Weights of a small GPT-style language model, trained from scratch on English Wikipedia.
Architecture: no biases in attention or MLP, untied embeddings.
Each number is 128 + 32 x the weight over its row's rms, rounded and kept within 0 to 255. Layers, rows and columns count from 0. Numbers have three digits each. The size before them is the row's rms in percent of the matrix's.

# layer 5 MLP down (transposed), 3072x768, rms 0.0237, rows 1016-1041, columns 384-511
104:144108159146121130167138124124099132156098149116173071100118130170109131113182109069103080084163146153087147085127114077173167123217176049120151146125127142104083103067124103157075137144148159119147140150111138124100131120050166153113068169127084134182104127059079154153100116058169175136120145061136131142093100091163164125135115172080108133125148192097165062146138130111149173106158
105:095116096157139132144082074122149180135101073161134114164116114189154201125157123099116092047114128131150195156163168143121140177059126113119089151128152111144073141146156152126147060134113196133113139169163124152058119071186117170119139125140111109073097126157106169105088096095128171095135121143179148135117048123124107166138072153166179148053058136165094116104117162052079106141148
102:140100068151102118112133148191123137079122166133112101153111198187106121141150103154131073182113179158159110125147131064170131148089150041127108122150131125128085133172125153105143152193107093119099145147073186103131122145197124123109118156137074073128151119179146061158141126115109154132161160119145149112098162140181170082107081140113122103093156136107201111157127153071167156120114
095:164171068108111169171102143088114134098074105162097167092161141109169134118207112098058076123135156195148095136107181109138102083129186148061135092127193127134175055176138155122108157160100157121114127183073125153148129115077075075160180132143123138202153186120118160153127117111126131127128156119135138098160163118090087085146062146163085122167110125143097107157144166144155080110176
102:137093103064165116113093150093151138139172039154154089129123107085129098184102155056140109120104130128130115107081113121126093112147088135112145140102133108116153090169148120109153119103152100113177141118166192103152137144190141200140120063072126127117145136131136125090139181051138098208114079090086108133124161132101144141146145056107149138136112130196081091110160185189103124140150
099:110142133068074188161121076150116099087114168146135168105142148138095153078203104124111126104061124138088064137145146109140117142096136130116119181203106106144108116131126178138109137165118180103101085128005168122154164146125169103109137204156112124078120087157079129133120128176143128149217066075107143110118115135099071156166125096185115070118099122164164151121113145115168140058232
102:121127135128137076117103133208089079126151108105188150135135136153114127106173105120155087130115127164161136088122124126079125126133167128183119111126112092113165131137171138041087148121137205118108145122102114113108130155241166126099134158053100150111131136116092110102121098077147151128136043107170159127198071123115123141162138101125120133096097162084105131157138176102102162125152
090:134177086118122172126157118075126135118082140089068109136150202120059200158089108127100155148123109146124070121105134159130135108110150075142156113102124098159129176169115117123132110114157092131112146129047107132161147135132182167115089139186124118085160095111166096102135177157113091225118146123139155073096100080124090117158134122156032131115122142133172160093103183100133121130158
120:145092115126108163133116145130139096110182104115132118131154123128142172144148122121076169143149134063150084185160046131082150130061152154121111189115151162146100072128145091093135099177196127054171100154133092108135140115125110132126086098173121151105125108177182212135122129144082135162090182103118110178121113180104109140164226098080181126154193150147088110101158137126125091142159
094:202106126141139113145126129148095117102076158123166111176128114092135165184192123183088167139136142071109115103113141094107113207146087151112100111076092185094055148123147119115108119147072106119105163151109124085148161119111164088124134088135104137099144151074153123158122136109155145159147094125103047101100166101152163128119161107196128122114142142132161150066157117187123142104148
104:179149136116135180157084088103093166101076135133124117197172115167107133149073085188181121156135117101154100131152076166145122116159102084125156158136135153165171148121078181094112123093081119189093164133135151135088131112123039114075114103162158109057161145117069093143142141082150173086119122079126115060163146181099135166153139171158150168115146105169089088089119130167148160104110
099:139140116145122182080128136076162088176131111153183166174116138163118123180111135137136105108136112127087106143117167108055117134150156132144101178094133105136084150069152123126112122029163098200172098109135144127121146141190125111158169143159170161117150089152106130126141098083123124149157111120093075081195122201123161109121140113093176129142071144120100147088167117128070083105146
101:100096110188117127115130135081109098121131097159094165119144144196104083153113137115099112177110088202132133125181115137135089099095112139141148168108077097124139121085141116110108139122097154151183189106088168108113122179122069109152178121098115119119139088109196096143077119200092165102169178135083126188169103062091115154152103149184077135151166103136075116095152139110104173114119
114:162118082088227122130099097146105076121091084084107126108182130130059125202153117158116132161136145127098103136131109133173170104126174085128121109084154157145138110138131158116077115137184132080137103109152080078139122146152124100066122149108171160155086150121130124113124163136133077169075102114128122125098157090120104127098095142062152124122126109113136124129119162158148136116116
097:134156186089062086072117143122155069154123210151106119155075138164133156112149147141140120154108085091195085098120140093214200112128132160169138116121064101105118154157100122147107151101151074175085158117142107146136156178104191133129144180142099147129170111143078076106166120125145148075127137077123152143128143083099202124101096154152108148125153100096109103147131089107096184147133
107:132120046075104232097162151138115080096139137161137147082107100117105178105146084132088115119180112201123119145178140144107127144125107074182102146083149117136137184120136121124138089132156208072115139166125137088131149167178156130105133135117100148169131110153117116117184128103147145122158133112199139089185093072143109121140175138146131142100139087105178101171170138120147154108162
097:087114197155106101114098098124151089027099135160145140062123109108102104102064138072141106144095106187081176115139110102134133128100128164132161167138152154100103165139135154101093164094113092120111120072144140185123151111111177168163068066115124152180160127166129104190117095140103113148168132097189108196068155163179130142152131172190183156051126133135088114058109117138038127161193
093:075150173138130134128162153148204156122113184130117150111117134119111118100119176134195139100097145141110087111141154178089149186115139098152117110193170163117097159115132121166122163139112134128104142149120163148113100157106089184109128128192211143153135148145094140153102071046124128085103168140116145105101110156057070070082089130124097140146091124203126158140105094060103177122160
086:155191114104171133092130106109111170123096052134103162181148139175107150129120139099162171118087053116181176115146138123185149140122071169092085146081099072067145107098149105120086110127147136159123154111150151144080107150159167144133134143118086109106131104173085187083117093131098092105146198150109120108160163137126129118078132103097138180126162096183080206105126188157124081117139
104:137197147119099121172160120074125152098113130153083180107147113093062066137115135161109150121132119138102177132140122125129095128132109132131161116082131161121180113139160133120104146149125121155078094131138149053114124108040180134086076151082147130142119143063128107103086105125132125108151135149064092092126145128120088142137081142155030140087119110143107134125139163086146073095080
102:106108133092170145103106156139086145100123127203181079138106150142109167025231123076130061162154108123150056104108112119111103064141121162139139059104157136139086093148117098134123097107147145060133124141160149155086109083115110151165133188105122181169174098153127100108135143154137152122105145114102145148111176066168135190108099109156161107123146140109149066156095133119160174098122
108:176132113126126096176130121071122098081165132126130127126164155116066137109138128072154130104160158107128140076096166111158126129132139103140117122146066225103175113116129123080116084130158138157143146188160174137146129125097084130137129152147081072148221144179072145133188104137142122153125146129112149118177142145087145143143134112126062088162117138155113090178120107082112114148153
115:131106115098094121104120146069167122138164117145086148167118120107104086114164090168132121111136077124140139110094209127170130125160139141145172136196090096134138110119155158172136147082169103132112193106077143170110113103143116113182134094180152081180123121181151125156109094148080160165082089108116173177148125101082114098168168144167076134142160118150092108153131156117056128155169
086:102120154165139040158141109206120056113150136128123142128134183171093147182084138113130224237078110169206198161074188182107096122103125097119096104167078107101171128134140116168092136185142156116111133079113105160106127154132095095194129123173122084150115115084132086085130111121118163094134141108214109105140080138049113118120182140125088138134162099058148134134108160102198144124148
087:151113195105126115110193118167123136144099094212181143142097145065116102134136135137091058042142106149127201077141118081158146126156159139122155092131194167178126084119162144150162133036138141184103121146134171132063102090091133104083141166092142130171194147168136153136137130168183145100147103176100114114172115125091116198122137100160133226105142136168099114126071123095125133131171
108:139167221144105146190171163189112121180131150148147133162074124163070133132143097174146154102134105135158121192094094143108121157101121104070128171145066090176122102050178131101206119184182166133118131070133112174133139204165134122157096164132115137096111139113090202137118066115116139135136117136114117081130118090059150101102152131143129086149130173149043139099082157141072143134129
# layer 5 MLP up, 3072x768, rms 0.0308, rows 1017-1041, columns 384-511
101:099146106132148126110161186084190140129135085121108112109112148129127148066113126196151136178179114128148174128124122172097177105148134126128178098190127174122108135170097091161158084118047124152097188114114160108136157145073161147112113106134135136174114098105095139110196107099154088152115174156108157167152155104150110083074151107165044095118095131098115163118108127128123110091143
100:110141184137138129090108161061169174144185149168108168087119112076114135170114168082166110088148105103090105146155150145129111203163101143126139062108106136117108178126138122111097184105131155127126126121158121118104112079092136108099154093206151145071123120097100162153154102117124116166113131170095122110114181144091099149062115140142088059145106129095171159094169126132088107071184
097:107134102117119129141131116130155162071131111064102127141104109107070140120115111150091125152139092129138108096156114103153158139146163126085099141110143134158138135180097086079108096156104091165171140156181109133159187122177111166158143166141128060143105151092102112124124122144162115147105176141120111096119185078144166124152094151118194118172112132129125149205121122066113071109158
099:098142083100117150134131085127064141133131166092133168057130141108162142094145111130118156097155103111130118135126171093169153143104165094100139150098140091138177154134078154050128133137152092147165114122130166136103114187177159127176157188111122153140150096126148137114156121104140184066138120086146107138147163163151112129109118110106140097068121148082113155147099147111120124112127
105:172121096172148065138124165110134133107113069099075141152071126141066097122093127179164132137156119149137193122105103150126106111102105096128105106121083111193083158086117097162108202105083123107091129123105093166132143136145162107161102134126120128138139091162102095090125124121181104092108170145127122128095091143166151096151118132115127088136131171084183149131103157136144127125142
100:073131113096120127164128165112170160110107135123069082142077103155133088117081090101136137155166137172152086180115140175116126136088152100109095106124165137165142163126110107212130119129120119128100081154122139095153112137126136211112118095155178106168166151160135087125159160129132126163126212117127088141127089153176107127124206136133159151125113110109172121138150119170180137080116
091:148155170078078104166160122134162130141109111124098129106173147127159085132133188107108156130121135150159185130124141135176120140088178094098114074105163143028125098126194150166161136159128118092105123128122146093081173120125098169097132203138094139209162112124093128152151178126111165145142073085131125126178167084133199153114090079139129125143147139111072128098141079141130106107173
117:099171086118166095158055108118199188187104153129131159107122213131138095134113136152136091158161148157136176151110089112148133085100183154124194116150132172090119146098147106105131145088128099116127153149145082124174155147158139154166107153108072113141122071118078125122171166087144121190117161149069120112071081146051152079113111130182129126189089135116140159073163065089066105173186
091:146138169125118085140093129151145113142143134135085081137118129120130125190134170096112118124140103130144156116114105108073102153122174133132151066083141129158154107121140156166152136064133164131144146117168151170079097167112110120168092131178103123102106106169102128100178137087194217161112191085137078164089082122115188123129134116125155161130134200061144121170141105129138133150176
102:129154140068136189096133091124174170151098154094182169120080091131147167116069193120144087100135168104097193130160155090145144115138111057127150101170134135118129077113142071143108070102152133012081117164102093133063088147119123149153186154119108132141118122135211163060180117074137137153104142143178065108116162141102132096144118137170118123136123108034155084195097168130093082130159
106:079132118089078092152113145157112110060161160104144137150187065085134120111163146136124119157145102132135136128146140131094165206107147116118166107099149114157195107167105107166106127180084148061107178089158093129087162101160170167084129181063070151133120096128100113123118134147123130118091129077114111083102154140120094128126119127101087039181108152155194161145138108170151106133125
100:136159130151126152182093087117113172179128107079108118074166129086153099189071143085110126067137145078122128156116108170132095116162124094154135148106143145111150116153163165107129121130142135108117109112130139127130101142122059107167087138174144107128114190117108148121152138159119198139133085107177110128092142143170161120081156081115148198166093170067155110076139112134097112129123
118:103076136117118144099123103171125102151112150150119108154150104157137119130117132116112132200133119139167116151140092109148073155111114121124113103159131127084094108131154074159091142098052058125153126195144136075094144152142145163144132161098091057121165104185132122116139148115135160150128136089130122147145166060153143137164182079197169105154138137083143168162134032156130114106096
092:071184095119100106108147083187128152131130127154177123174208143163132153115124161151079144122115140115142184157148095090160143079117097127125085072139137152083117105107170174073116134186088087088108117125118118156109218162093158103171164097105155092177164187128100140184115161152174128096113111153135097125143115122173136087094101150123106108174163117088096141149228092142125079060106
104:126158098152153115165112129094118218140218101096078112148174096053115141161118087101110147159156077106129192082214097088181163127100095104139137127114167130084125119148097132142088131131115162122092173111092105085147114107144160153137098174118137123159052095065107178135154100081130141153120139096112105081122104140113120092145128097112081161163095146165080142133132097087054061105132
095:099140126129139096138100153172142094195195144131148143134173073093113120167083187119158067131112123096154116134099174145141109184105207146192052136160100112180130088093075129144175107129166137079087118155169136128135120158131135130112147092141113078102132137141138197055079121094199103142138124093139151130113115150120122175139103115075133120070103156095156174184167102093165121087147
095:166128171070093122152091157160087138143119083170162223124196101125154122105128110125094150117163126129162160134124153066191111124133090145108144130146103109168087073123116137102113145086205110085100103143137081113147140104163121097171162156152093087110154076073126124186126183141162098139133045119070145169072193133123091134135118129155111106182125178103169148110118121152091113165137
085:090147145087087108075157116146131162162133157174204129129140155106138119090104134136122150145136162154120116080082119083143169125124106112094187096105155126146079137125117136142171166181164046121145057136176132120113139105088179105122110119191069108116133092087121096174108184097174118156102104187150147198119094137176125139145119168119128141183139144132133137170192129153191099139121
109:106109106158104114081137095140149141137133008133155151163165141118073141116105129166102164110137194160118122144095110120096143095105148110129154100116133158164123161080121105098175197122086097066151093185136104156141119118140163106114152103144116087183129143172151153046143187164143121108099138082143105122087100113146087171152177119117114089112127189104142200197081156100170138098096
104:104102045117145092176128132117159154124173123096102134128147154151178134165102147147113156061134098164125133178181110095119109168118142183088121135132163149088163161169140161222116138141118083073141170114130099143145106139094109102044114125154136116114158174125126117155083118074105112128107135126174156145100169161093130115140127135126110136179102099137134158106178191212157141124117
103:136134121092067154152141125178158143130086100141091132152155174119086069114096177142093083137151098104099219143137150071127087118104124107129095098165189142158138160145169136224123091137141089080118056151107118169089128177101138115115186104120151156126115118094150123144170146108103128160105119166141127135095144125154144157073081063145114136141113150087139098152169113188146113128153
115:140123102120138123107089085127171149179119123134195129083130139165165131083075159174112164145164149090123133051116127144142100142099143108120098087128118105108110106159093173045104139125121075195156124176145098064070198154130144086122160119113047119151159132205067149113153091069178108129111097156109111161124139172080127160105126120160131185172091118126120126185149115137146130091162
092:096107155048157158104138152101147132142135137141171179060172088028153118063127123182115055084147128099069071152187100130140153163099132118138153140083125117075168139153122100169190123111112120114140119132180182099112116088123165135070121204136138133082132117156099174092150162166075112156113103127104169175111169087128142135112132124139167101111157112153116137118151148164173168102133
099:111107117181145103181101110064130104123153148082096093128143096201156157121103128106154178186169114131118085149058099166081135122130090122120144160137088072087144156187099077107112151197075156068175147102151121126172144140138116182195116112180099185093060119064145133136161130117126115188118172090142126127137153110187145093162149134133126057109098121147167155089188134089158136119105
103:153121115109184108127120094132152145151102151098159082106096141119167119094086130206165073123140112101116142100130125135144142168111097112134142093138113170096130158174104118088163156114100127136099132134176120093131134165140143189070091152121067170103136149094094123124104207080120088114099153127204120170071128166142123165120074131144160138166104117101109129087125141145155114179126